config.toml
head_dim = 32
vocab_size = 4096
norm_place = "pre"
positions = "rope"
rope_theta = 68100.0
attn_scale = 0.177
parallel_block = false
init_std_qkv = 0.0351
decay_fraction = 1.0
doc_mask = true
dataset = "wikipedia_en"
Each number is 500 + 25 x the weight over its row's rms, rounded and kept within 0 to 999. Layers, rows and columns count from 0. Numbers have three digits each. The size before them is the row's rms in percent of the matrix's.

# layer 5 attention value, 192x192, rms 0.0563, rows 72-191, columns 0-95
090:490495510433515513535459511511524499508465489501524500502461488499452509523492535513461480468518545519532495493489501509477535542464502512497481490474492498474470485517494520496471496535517501525489478496469518498495487487500473461474480477506518468512524540526501449484475480497502512450
088:504477489489497502502484492507514487471526468497458461466542490480498478548456437514531501506539485500518548483541517511496494483479450484462469521533501498508467475495471496488531527506445499534489545471489491463476537509514507530509526498496505511490490579461506509465528514506497483538
086:475491491552487547499453479506549504494476441505514446519481492494512477492512510483564518493505501494563529475514439488506493474539478481553543512524520514529512477500478531518534526481497475503516475521500525494478548506513523499506510490517455536499492470469467455492500496518525518546
077:518488517461518525506497466490482499505492501518513461499462474550516469540503491536500520425479510486466495495430474504515502537570517484537450513504443525532486476502499497497498501497540478514529471496477500546514522465497484480524513513538466524486518493519520474525515510510500505483
091:469532485471494464521461504507490514508472517481492537467504529495513483548560509483508485521503487515516448482514465490543504532473524518519539542474471522483523522492498481549489472490534479493503486457520510523515450490479503493509478494510498489544529509508509490494486494479516520489
091:531488507522508506512495516519498500521549501512528475513473490517505508453505559500490532484517530477433535515476505490504502454525503493515503496505539486531483525502479481532498451482522491512523512493500543501485495495530528478549473477546431525510495472525458553483478543519489525493
082:537531496569479494488493470474522498481479505504462484518513508508479532486507494516491502542460481519526467521522514503483526451597492524539501498469487496491507506505473508509554490521502449517508460501475501484495495503510515522505513496454495499485523496464530488490493492513488477518
097:441524510538464532487509517504472492510481465489516510480505493515515496530489484526552476543499497523520535482468463518537500493421498544495543499523493479495508497533486488481486519475513477465505517480514508464455516493468469528481519499479487494509552535483474503448519465501485472468
088:484505501496505499521478514503514505506525536477470506546469491491485519488493541457481555499470520480518463515512512518527520495465561532564526471491508513488499479499500540532515499539450431525493520485518558461495502505470518528511512493508481508494512465512518487487510496501497511513
092:501459477441528482425513470475471530502500505492492533518465481501503503456478475503489488499497510522488457482464525489481496519434528473482450528516462508488508513482523503517467465499495526502523490477501512520488535491494457491502488528480526501468490531456539529490522507500494461513
093:507522521522480515493522494485495501501493516515492545491479533489531429509470489483514516561469462562492527483530503486472469476452482500478493500498500518466494475521508479478513549478479488519474512482505459455490471504488503512495518528484502511476507482433521526533528497486545460526
100:506495500481474558512518536496510480463505498508523476445545525509469524516496495509478510486524507518503567509543531495520492528549515512545554482510486522512497485511512509525524484483511445503547503544488516541513514518487485485490495440538497508516521496490477460549500531510485486497
098:458516490502490480475480537532511449501504518465499535568495524504547506498534459543470487553538504521509528486545491463509525532501507522497550497462462520520483505537492474496507518499521529502523471519497490484482571490494497518473524484543501490487516480458479512475446465481485523459
086:505493496490452541465523528463486499471510472520532533475507469513490531518471496511471484473519489537480545510509448472543493555499569538526540500472479530559490489502501484507526465506507469509527466503489499497508523461499497483512513455529493517506486495513462489503553539496487528483
088:484535529460539563519530508489459476480458500509499485463471495502483531499505525505460454536462502503473514493440477495521461560479497509498515478512494480509507552501554477440511539504512496489522503509478482510500487512538467480494514543492490506488522496493487508527504518508561478510
091:465470481501477469469500523551516499514515510544477484558427545471512532475505471480471495463488460501490461491483518504502480494528448522473529516485509467516504588470536478499542509452492471516464543487524500532501505483478485526536511517519504519471492494505471494523466497488508506522
077:469506503499495552508533515448536508504467504501529482499469483521503530495490515550508506487492521505496481508471457489474503487523471499473475463463504512514461497493534523477485499482509495477496484447501474495490499514506470504473491480469501467498517496515504422499488458509498497476
084:498506515501524504483536527501459532455500501510556529464504524538457478515529519494499514528478479512498471510493513502499496518483506516525570513509513465526500507498505484512522538465515536459461466545485503474531510506492434492490504514483481504516460498496494525548503462501516512470
094:495488491431534512512505466487449533487439473486522508458477484547463487487507525510548493507486491456517504484505511539496526557448511512542503507551494492533511435451482485498464489514474460498480537498519503506478466501495479492502516515510498487518499492509541516494501487488480518521
083:502509496503478483518504488519478458521475541508517511508564494493522482538501489484533525497467486509494472472471513498503510520566496529507476479485476548486497499519504520475467525510518503465526511517456481554540513502484476486526497529485511495513521503483450504519547454482534513526
081:522486489484537498485491520482509547509473499493496502556469485503533467457454461501502520503471545479447459488455496515509522494490467479513493523483499491486483534485509486492497501477477485494466472491501523504462463501479468515505496545495467510494513481488500484499492495496525496505
088:468517482472524529508504490502526553500524541505519554476461532532512504459492503492490507507509508491484535475501485507485476518475489491473496482488553533500523481490518461499564519495493465479507483472530486489501481499505522529483492526515520507486460510457518541538472471507476529526
092:523501507553500519492534551500501483515483508505486498475460511474516475491481490501478555524445461488436522511504451465478520504537536517477462493537478512488504501515504483479503488508507476493517493506462497531497492500470487469520484484533470523483482464465456478499511528496530475535
082:487510476503522486490485453516576473547538482482499489500518480444488485514490488500521514474518537475497494520490506479509520461517492510504509518513466509532509492504461531529492482504482575477457522504490484487472505513464489501512496492464525510506494569524499457484510465498465501455
106:531511535467487507512502479471524556491503504515490504504536482515525533486499516518466484511452494466476501516441507550494516479452563456521514535547488474491507512493516482485530480526474485540492458468503507440503482507489517485526516501535445512521493482503514505488510547498529517503
091:472543453520498475475501501486508503527488532500480521530434523487562532507508472466489533510511466495533503498528503461530477482518487523473520502500526451479485540499478476529485492463498486504493497494539464514537519434534490524490493509453544517514469538477492494495456488490485512456
093:548522448502534506481438501474501492526503504502487506486473486507488485497541501509521509509517519513538505431522511476512491539555459472483486473465499466501485530543502498523487544505537522490520581507514466502513478495516504490513505461494537455514563501495515473496494472503491499478
099:537505530478537502507515491476540484538508482504473522495554499455500505515459491532495476492471495522459473509476512524480528453469545505513480492533471499495493529519495486478531511512498515530501476497488515458494495532478484492477527503495435485528564516511467470442542481509508495565
090:509518517542479509525521497475528477528511493500508533518537498475502505518488501496515478443492495486473503504463528510523526511474551446504580538506542490471513481481532469488521480528489450509472473474477535464494528497527512475508477491483526542512503506515519492494524530492512502513
087:492482496482529483565469493569525512518529505500529501482529511455516456504508504473550516507494484500495523537517501468487444499492466542505500469457493540508490524488482505504494530504459505478551503555517461516519475457509485500539513495520493476539498494485494487541472503491502513513
097:496487503470513502504516491531496493490469498489485474506559500464495499516519551454485511499422504548489491524509517524527545595469528480541525488512467461506516495477508492506529453518488490516495477489512465487503537528496454525526490479516487479512501518503481476444545555492500530483
088:510507507479486534512454517479525467499491497545440511485457504450529540484529498501469476506494497549463541505485511514505484527511502462508443502482497466483487509533490513524527515542463491529469512514492497476478485517485479519487480508479457543508530522456525505464536450483498481471
098:513487543514509529513503528501502523522524463538497504461560510506461486501442504538522519491473513477459498534481509498511515511499539504497524500499506556470457461514514495489495521506491510513513510516492565483506515542496491451523492501518476526514501497539470483475508495512462520536
087:503450525495463495509516525488506488489516509542452529527500521535532570482532434554539534502515509525477541500535502489522494492504522502535454490531477531494502524526476511571492477481482516499512500518467536512454516537541503513498516512510520542499555489484499525461488502510479511506
088:492505521503507465453519510483520478521505527481553448541481490486519495501448529486451501502511492559489460499488509490493523497448500523474451501515522494484507481469545548530496447496444463536486472509505471508504475483464511491483452489492492507489526524477521525486484482474479459464
090:529484522496545467478491491531530484506503492524536512494484524451439483499514530508506514524529490527475464501534490502497502488481455550522506460521503541506510502472512516516492514501469503537481474523476495499467497520498503494515515471479501501511536515506466489461545483509473504529
103:501517505516497445501517440498514505533487498476537513506512514475525482466461529516430477467485495487517487533467502543494524467482515479499527535523503446483496531508486501482501480523534492525502505483517511495490527456495491529488501508571474488511488522519480506454499498480497496549
093:447488519461479495510483477505532488506525522473561463506519485496505473528453485476471495534493511501497484485514539494502491461449510506493439481452449478454485492503497500494517474530487567476522523526518524492509530527496533469517479515536489500468522501498505515496505538514471497404
098:495493537507473545489529490498516482498540504514494487512511488501518494538507465507545504502498490552460504489515522503508545494482528501494467499500498532488484447505545495526517495516466567530512467492486509481497515561507464457523503474457516490522535484528482518514512479497467524514
091:489495433511460478509459516479474500526533536520498519499470480488510469517453485510542501470512517503500480490583477495541491557576527485513512512473492518516534513518508488512473531499520430493554522513511485522518512454499506512485510508489538524468532511482513490506504494482507493460
087:495524453499451480497478515476479488493538532506487507487472505532514517459525529497533481519534551526465462480513473473535485493544498496503482496492528511512481449513512478524502506462514448490528519501517482521486510457477503518476458529507559489464510476485497523509462497512475462486
084:537476536531478514537533506482515485524468458519488478482484506473520470505458491526471504476526539518512476466499530516501495495494496483482445509487566426442467492491472561508494506511517487501469513464493520532557494521497540522510442480483489505504486502506476495555531518511526475501
091:501495487507496450478497508493474540522530507486507489529472484490505476511474494554518518530487502513520509478528479479493507507507463577506494518532479545492481566496490503512461474518508468479501522537515523538516511447476509484484496481544506488442524536480490538510485458475476519495
097:464531456497449508496461518498472441518476511506498511470481508509480458472480530498458499513529521472516521477491491504517505570545458504487492494492503478499517489526466522458511485449566515464486500504477504510487537524468488539495466503492512480483507499476537490506461494525467483473
083:478500468494461480502470524473461557452510477482529438484475485523511507520456501502549476506482550469512504473490489523496560550506520490499496492488519509526509453533504499531519482515530461485492510479477504501533537457498497500509483514541554483491463490528468508499509527499490498490
100:485485475537513451471529556498469564504499521489525455514485533465507502505494534487505516519526490521506490485519467468509445482446456558499496535523509488488481520483502503553473494492484478492499467516496490522509515438495508486497478500489570502457483482476498547535450484490486475455
087:511506505464500518491486512511504493546548541534524485538512497512522465478489532473536511541494500416507504482484524477493503483501476519496470451457522484482497527500535475486481495498469534501538501542525490496488482486499466474492521517493487450477518538494555439512448524501512506476
085:537494556497512502519499507516521530510479502492493527515526524510505541511512484484471459500485512486481505541548515523511504458457501457495475495488461473491512509518524533508519496490460526498500458502494496436473473544492506464503477480482465479540483507513483490441508513525497528507
086:503517527510530508462500463508486453509486539499535486507497492525511499512521463516488505500531490495520529481493469539508543514478524522490443500520466494515530493510487524497471447502543496515460476483475500492500505531494495496479449484482490470518479518549519515477485508509489463512
094:498488513518483543457515521466481517469459475496454508480523510531460513518514523514487512469480494464496513521475491517530488548519507492502548510546475539518529462523498523483501523447512488461473462510504487475477502532482478471503494497511490518505513490486520536503558495526527545578
093:511503519476461510494551483479509508484471457474476458498494477465503548496517509506469445506504544505505504508469506549480508469517543476511443509485541489482486460503497541459533501499512553506475486510470556442475506583460519482527491483498487513573497471484497528512518515495471495519
096:507505474530513456524511512488520512476497507467525503480513482485540461515521508485465483503475472553507488552535468487489488491536499508530545529522474492469477541488510478511513510521475473452536512457528422514535520477509510544493518502536485529481470511475454498488504491475567530495
092:552499497482474477463491472468489490523497477519519506557469480518511463466477480548496508482505509491512495502492530489511508488548499518493498514513532470467511529475513513500458512456532496507477575508506510553524503500518490497508499495501504508472510517507520446490506516492532485487
107:481475473544431452483485514499497489499515530489511508516486502492525501500498507499474479517519518537510485478536448481499456534548486530471502526493507484471500514514471531522459482482510484477514509505515512513505522503516550522502464505494542479480470499495458572510463516480511462468
082:486486528517472493519539473501536485487466429487484498498523501490522507541526505501447446497465491535509499493495522514482487495477525509502485529514516474483502490480463510471542483506520499505495514478503539467530498569486556488522477523508452518553504461495512519482541522465491512516
101:464493465482479502489453525541465471506504496529445467469487490507465503522491500512488542512537525480508484478528440465507480512538474518493466476465501521519484486512488516487472508495520494508533534526497528525491521476485501536506473492458534501487547507470512518558495447513470496518
115:515495501497527503573466533473534473521502463493477470503500527466501502545516499494517509474468470517497522519569485444478484473505472475498535512480491486453533503441485542528495539500493492490514484519508469490492477516496524459540504457466446519513483526506484467494505466506478503519
118:493506464509491516476527532478495518539471491534526467505544514532490447502498486521468516493485496517554514497488542495514507520482508495528473519477441504511481493475534470497495531507534455468442510496480476469519519511476464537483517524474477527505521509495509476494475533495444530559
096:553504492463469507510509514540530488486527470543450492456510518493479459534509518535503494475465488505518476515523516483464507483533503523524508475482446564500547454523496489500494531524478509500519513524514512497506513502511533428474522485557509473537483493501518502495493482481542531508
105:518492512509515488528532537514485480490526436524450450532501540487550495521529531510511498498512471509467502531525479503508457456461516512507526491493476441490542499530459506521484498536468493444473456498484498480509501530504493485526495498457529515510486457490501533516537502476537477460
104:516463506529501529494527503513466457480513508496458476472506496494546492492526456489498491546524511496521516524492520536487506510500495530522516503482500505457504489514518523532513524527481488526532502512507452513487454496496492551474505492506467474525495510475491495461494533517504466462
106:478515508475538537479523474505478527487511526491555489498504483485473519537482502455511500523532500548492513484539497511554492520453538546497537511500516483482522522462517495494455496508490517521494530508494495475480452551464482498519503525514537516512496494517460460490489506513503481456
111:513466529492485515474503466498475510454512522503481557465481486533513511459476494501488469510494497463501508490448500544495519551509500507507463512516501523521480494543497493449494489497519493470476536493492520544501527495498497472488512524514498459447490427457539541501460510495498533507
107:490522478528506465510517510495484557493518524493558516480513502487502514519485478481528513507472472479523531513525504442515517522483442491514544520486541494465550478451538498559483522487554526514489474487510485483490468490524521509508495469516506498508499518502501472502448517507498476479
116:518540519486527540506495492476504525502506494498489478504510495509483472588503465533494499520496471508500507462552513463501446484453487499478506498481508510520531547487513548489480508455494491495475520472506492466528468529505499475489490505492470479496484509500478474514531565482477524505
116:533483509500502481506505524546494455511497519514484466487503510522481496522518509459515507481480467510544502510525509475472506514540499472506477524493500545497502480515517520475512550535499441507519543492511477517547457493495499564493500498504458483524496513521497483487529524481569499506
102:471484488501491477457479493484484520489462495522483508557481471496498516485496505559479491489545493477512515459455496535483491491515522506518510498505528512499490540547513465480523501478506464528450460491473532499513546502507518497490473551508515468431493448457486499513487479489535481458
118:517476458486472538483538464495489533474481498508553513536472480509466537512474477477461514527523507531489543465458542524534525532486557468476475513535522474507471478544521470529530478502509520494492516491489475504491577503498498494481507533517508517461561455525534541494506477484508469502
103:473480507459476469483516503517503528459518540493445462493520538467499528510504505511508509590473516544506479501503527489510498462537518516496509506513449506517501510523540539507514509522550484432489525503542512557525508477514533516486479489490553477497482506513516508480514522516483493496
104:516519485506517481500494472473478511500527549474489541509516503576496501475483478560478511500494519477542477471496464481500546506484514497477495529538465490516522492515467539459518469531500495478500465503498499501485504480531486486447492521542491494468462479513490513536478544523475534511
098:505480517492511485506507516498462474482480511473500462516514512498518496474486547476481534470523480497485507533512501497533474520403493468548510539490542546501499492481458483559448496497500465509459449485457492489526453501499492520516510503456528538471519496467495465494487546501463476482
109:562466489485528487489552494517492490489517451495468503466470510503494463486524493494505503450494475524447481496513518499490453484481462503458485513491519492483517469471520551503512515490484501491477504518491462548484493500488479502492503497491511514556529478518535496477513505523484494496
113:446498489482468514487501486482485521491465485498543486504502507510497538509527492465517518536522486544495470492501513536553546519449559510538506491510493523512508530482514492493508511498528537467447551459519519462457492484479490484507506488493505510496498517493497538563472509499510545558
113:449481508472492514481458459489479484557538512488558471524468489504501463490448478503488492453489507540535496510489539469504514510481498535500481504529472487500515551526489466460469465531480514530470469467477519538492514528522557505488503486480465489488487522523515467515525431491512509520
118:487532480485511501513481537559522517495483491499482473515529520483479520547529506467497532516478491549485481515542471514507503451480527484550515422507447513478518513499445492495458488510521501486512480494521526491548457477521484497532478469529495525499494527516477496533497485505494480461
114:481511499538522505502493463482465505499484505468500474508508497505471562492522464520465497514552521477490535459445510524485548496511540498493501502518502494530513531507489467489487479512490526507474502497475475519471536490468470507474494530512521492465499438462507489500474493504503481538
101:583533484503457530492507486498488479517513503476540538461551448561547480507476533493507502487515527483507456499513489485503523507534535514514485513492512517506511473492472499495477505466468520507501512544489496491506506497488468508465511488518525526508476561530523459491541455514486538502
099:508484494476461507488548513528486498480497485522468526491473503519461500501499514499472472511510497546475485478489521532498500540483534520459485508501467529498501441553508473526481519586449493515516536504493533488533552537507490525478524490519521515474498509537508510460507474467461543478
107:481460522456522499452445495502499505508485522508476526485509506473525531493517509497524447479479441524508485503522469485471476450520454517541522486489516557497545549453514526513528529532497489517527482507502523501484460511492463483523537489487477464499506535491489484510506481484551514511
102:504449521510559515487463494496530489528525481466454440510492495507495502438470532490514463469528510496523507483490488518506491476535464484549487487491516478516538476512482512538558503529530491519468443483493505491506497518507497521472512451483504523520541490481475494499486536510490464474
115:529485483510489480492527468506494513523530501488515522490492497478497493519488476489524524500527515423475504474502501494471488493527519485474498559499549446541463489552505496447522473476455521498441546497490511512452542465518487511503516539472474509443497495483519534528504524504536470525
106:483476506536489503501483499499470543515472562470534542514518494448452512479510513510516502499552552468491507493473503523530503489535518490506500519511521515523470494524499499488522504465498502539484496501452503530500504466515483525494487518509501499485490458502517526490462505509489468497
100:490516516480499507521503524510507481476484474489498482513495495509521492488528493538536479515488461512506488484521543485498504535485522522513495469462435564506516461505520490506515525517488527485513548500502508485502507469509549448489495485509515456477497486509494519522542513476530537477
115:509506493521502517520484514484531490493495498509523536541482493470522529465506483473491524509495479491501554539536491520487534513501494503436529506491488535468488470508504493523517499499496466482573519492521480501500518515553498492523506498561542488491490450509505562448482534501492459496
110:523491518520478489502501505517526525511545477496491543462501491530511445521495504520514503505506497535483473511513501490517471470518446475548511481461558491513444482506475493475490485461496490487491486505512481478517483497501490487504534511499491536503497525464503448517513520519454509468
099:510488475458474520546501539507503504489514499535511503467489515518475500514495513502495475524494482548507462540542516498499495514478516510500527483481483542482520473469463516522487490493455485477517520503472488468508471487464527452505523470518483507512484535504533479463494455495507505521
117:497529461518439470516524479474511539528470496506548519514504488480485535477497486516474538512508505490557561522481487522521534491501522501482512474499495454509457501541506456465506468501491505505466497527486500466499502481472498494479488550527533519430540455523487515505465534490489490489
109:488518540472477489456472536519457475540480505517511534536482519488496512507464516547520514527495478494515528490498534502519542491513535459491454476503507498489525491513499457471481416512466490496485496518508527454519499496494502479484476537594494470447516455493481539524486505436496512495
100:505495511499533520466502492478470469489557516441503513509510493472532515489501465471513505533496481490502525504551463503508514498472528464500506444454473517463510502504464523529495492466482526505506460531519491474483520486505533527504512527451518524457501449474435487481473514495552468490
107:483535509557495526514506526531559447525541467520479562505526490479519465513505493539512510466503483507500492550467511495461560483535477516455513503507484496464494484486475513493499512531541518540547507507512483478541526514503478494502533537491461533501470451537521482466505523482512496519
102:511530483541479488512513509521464482507494461507472467497494529513455499452480500518441499456498523517505497487463504489519513479506505538525468523496455512477488473447516484503537451482485477508488485511493535488479508498486473474536487491576472452520530481477557542497488484502458549508
092:472487507499526500500464514510461503467471480520516445469506504526519518485527459454488485520480518535525492522496456474523490515469514514490536534513559486505518522499530515514470503495502507503478480546484519510491468498486498473514511536472519476468527512510498499536494509509504496477
117:516481507494510497454521485449471470518520487465465488485513513504505531515518474525492485524517510480513477492532493524482506539465532494512522494453451496536517442492536500522510487488521535506487476495520510494503543494499527468478491520501565478489454504449485480523497469492493497482
106:499518502527488546505503501525478486503543532493541496476484496502509475514485468511491513543496512496502496525546493502506479511508530452491534470485517518506499514499490486498471467512472532521503491489520496485505489496530541501521547521474490512516514489498486488498462529509546451495
092:495501495478515485462504525502515552455497485506506455489488500455536546493529497463548514490449492521536501521484479492507547454483472490450477508517537501497514485586521522462511503498488486510490492483514482483540493478467505502498511482503501508488475485548478521495510489505493543454
110:476506483535503434517506505552434488454487467469481520527563526451479490476508465473503492489471467489531496492479549476517503500535516524490495527462475491544480483490497497507485509462507490506499493521510518502509487502502569518492498520506514453511435499490520489496498497494515546491
103:516514481490544543513518511523483508513499553534489517526467480505556455499530516461476472521495480493474527515471500497515512472502506518490512491523513552494487515492497506515532435533460520482489511508494517483477529514521484471486517445487495505489552506543499521483469487479529511501
089:518495508483491532545506506516475468482505518494494491481496490506491498478473509502549484535498452491492509502509520507493498507474487436492507471496482523527482539489560526504509495481492552514517465480480459502498511529503533545499458499461522487501472457507479509508504498490565499516
096:477538459522539444492519515470479508502507518502475495497487479438504468447475452487484493478527495532508500466451489487488509475525497473510499510504485519483506516488500509521516505479508496503482490515514515512484484488514494502487505522545499462492479494467517531486462478492503511517
106:473496495516516491480539503528456485463552535515537461538495506543498486539538507492504517484519469504524551510525507474540488530515522511511541508504457516509530517496532463548500486470453519488508509507478502492495475490548532502505530489492510485477511522523495514521507539506517479500
099:531482489460473493493507493531536509521495527481481501482492499503472506508522509525481482502509465453501470449482535524467561493515456523495497514530453512553494499492514477496518523510523496496474509472514491500519543474467492519487493493501511474491472482546479488505501528499524470488
095:503502464466460461510476485496500551461508483497482514521516496485490477474505516532497456439481507520509528479507567506535553475513486511475496511517513514518461549496574510507550497476502528492514514492530465478517496501468537532457484495511521508512472520497486496492515533492501496533
103:486456487472533502505505491526537503505433459520487525497499527502466496499490502516475507523494527485467521455488544494457508499504474549521474515534562523521483507528488493468476482513522518513472522485448499478503492499470496484484467498471466527491554501527538556487540488495479492503
111:551510491565496473528542484521484524512501533508491518496502472504487497480508509499496484493526514509512459496495524492523483492514530472504514536476527481467487493492468519511542491505498495483460526487478543523497478500512530520502494526496518519530458552444501500473493503511532492526
101:501488520540479511539474528542530463556552483508480500522472517480543506489501427464486512490489466465472500506512504479522531511496488531467503524560493472509453504470504509499512477493477521485506475482488496547522507531508509481515491490511471521481470481536495482483496494499524532442
096:494503513526472481491554492514501481516516503476511521541491479488482501518518524581507507462534476488543460494456504533475517557511491501467537457466495487486517476497506495498495510508493530517516493491541501515511506541540533505499518473481509501507427490505473505495542487499543518512
095:533509516526519480526519491487524489524505493502505480476534506532517503484493469461474515508499515522506480514485504475506528498559490451508492479479478535543467509496430529498501583488469515521461468509491532561513476481507494484527507483460513489475472525483500447473495478498462508442
096:519501497487480494476490476494526476494481533467510484509521495490510487537500504503509475494488499480515504493488514497515544495520488511486505499506457486508498517509500448512521470489460528537494515511523437480519475492508511524475507481493532533498516502539491504496509523494541450515
096:523460483517516464470509493509513528504495487487496487511493488472459466504496550430510468452489513542510443482489516512472516510493494498493487539462486455481509481519501553513478560523514487522505483520475516523485455534517533495508494510493489497535476518474493517502506474503469534515
096:505490477516478506501499515542514502534467506498509509497532510494456513531504458527547518477467488510513540544511484487502444481542525537474489507503530497523488493497528449469518444483517517517508497496524496458509453496538442475507500548499479494479488485508502480508481532503567488506
102:474499497506534539526487506547475433521493466507490497509483522505516503493489494496497504521496507502479558479521495500496520470506517580514501485524462543505507508443545525513469457484517494504511515472439508505518485498500490452500497460482476485486543520518553500523489475495468514416
106:535474510494515504539526507532524463489500457509507493517517493525474516497499487486511476492478527510429534516480483506491489485493496503513472503504467474501515529504473508501484475490512488514531523489497504482482527500460507504520457505464500521466516479491541474481500519498451529494
101:509552512487525521492501519535440500502548517501478482496484496492507486491463480490498530489510443457489486498492546483539539512475526535524544506495462453501536523500534513516554491495478531454532484507522521431527511486494481482482499523513492538465481476513483505467457532511541507523
104:565527500512521418526509492522503492528512502488513456521464461493501509529486446463498497471500479500499472493519497485533519409489519453477461486482514494503460536483453512495517530494477507504489462521484481493460501517506474514507507510473487543477489495458478457479486473511534473521
105:468487505486476506504510511455488512505480479508532500491487494479482533486507506545485441466501475501524476500480514514484534503514465473482491486503502510439476523459509515490527462529514493525451436520493489527510487529543475500468490474485493521579468473472448475536505491494535497535
102:484540505516509535525469499503473498469506432527479494516524501538482528514458463512511518496465522482475504543519490484536488519510452545522467495500532514529482504532483492475507496565508532482490487515492488464526519503468481469513523481493507459468544476523497476459490520497501523469
104:502472506535501484507546491511540514540481499531486565500521523500496490522506450507519483507533506489469502521498506514440431526501503482523542518500543523505481474530482514526469502489494488524502503491488504503522515505528506456505525528461514509507501524475542517510552489498418512484
104:505516476431489526503505500514470471480480500481547503469497516478500497457480487525525491500474517505514527527517490525507496468454506521569514492463526530452489483484531522501540445489466557543484448494518483473500484487472515489500500524514522479505531527478496484485490476501502481469
098:523482515475468543513512532514500468507528491531518514471505488467525496486524526508515492464509467478481458544479537499514509494460496480527513466475498516493494512505473514531504478508440526583520486522535523505539537474499514495478482479489548513503452496532481466478479520516511479464
106:486491508489548502438482521526551488526493513505460471484503518537511524445534489476515561471512491530514531513503495481509472494493508475450523513471487528534511516491519533543528477476493486524532496527475531531503477492531477492523538482518484511523481482501505507523458525507459515502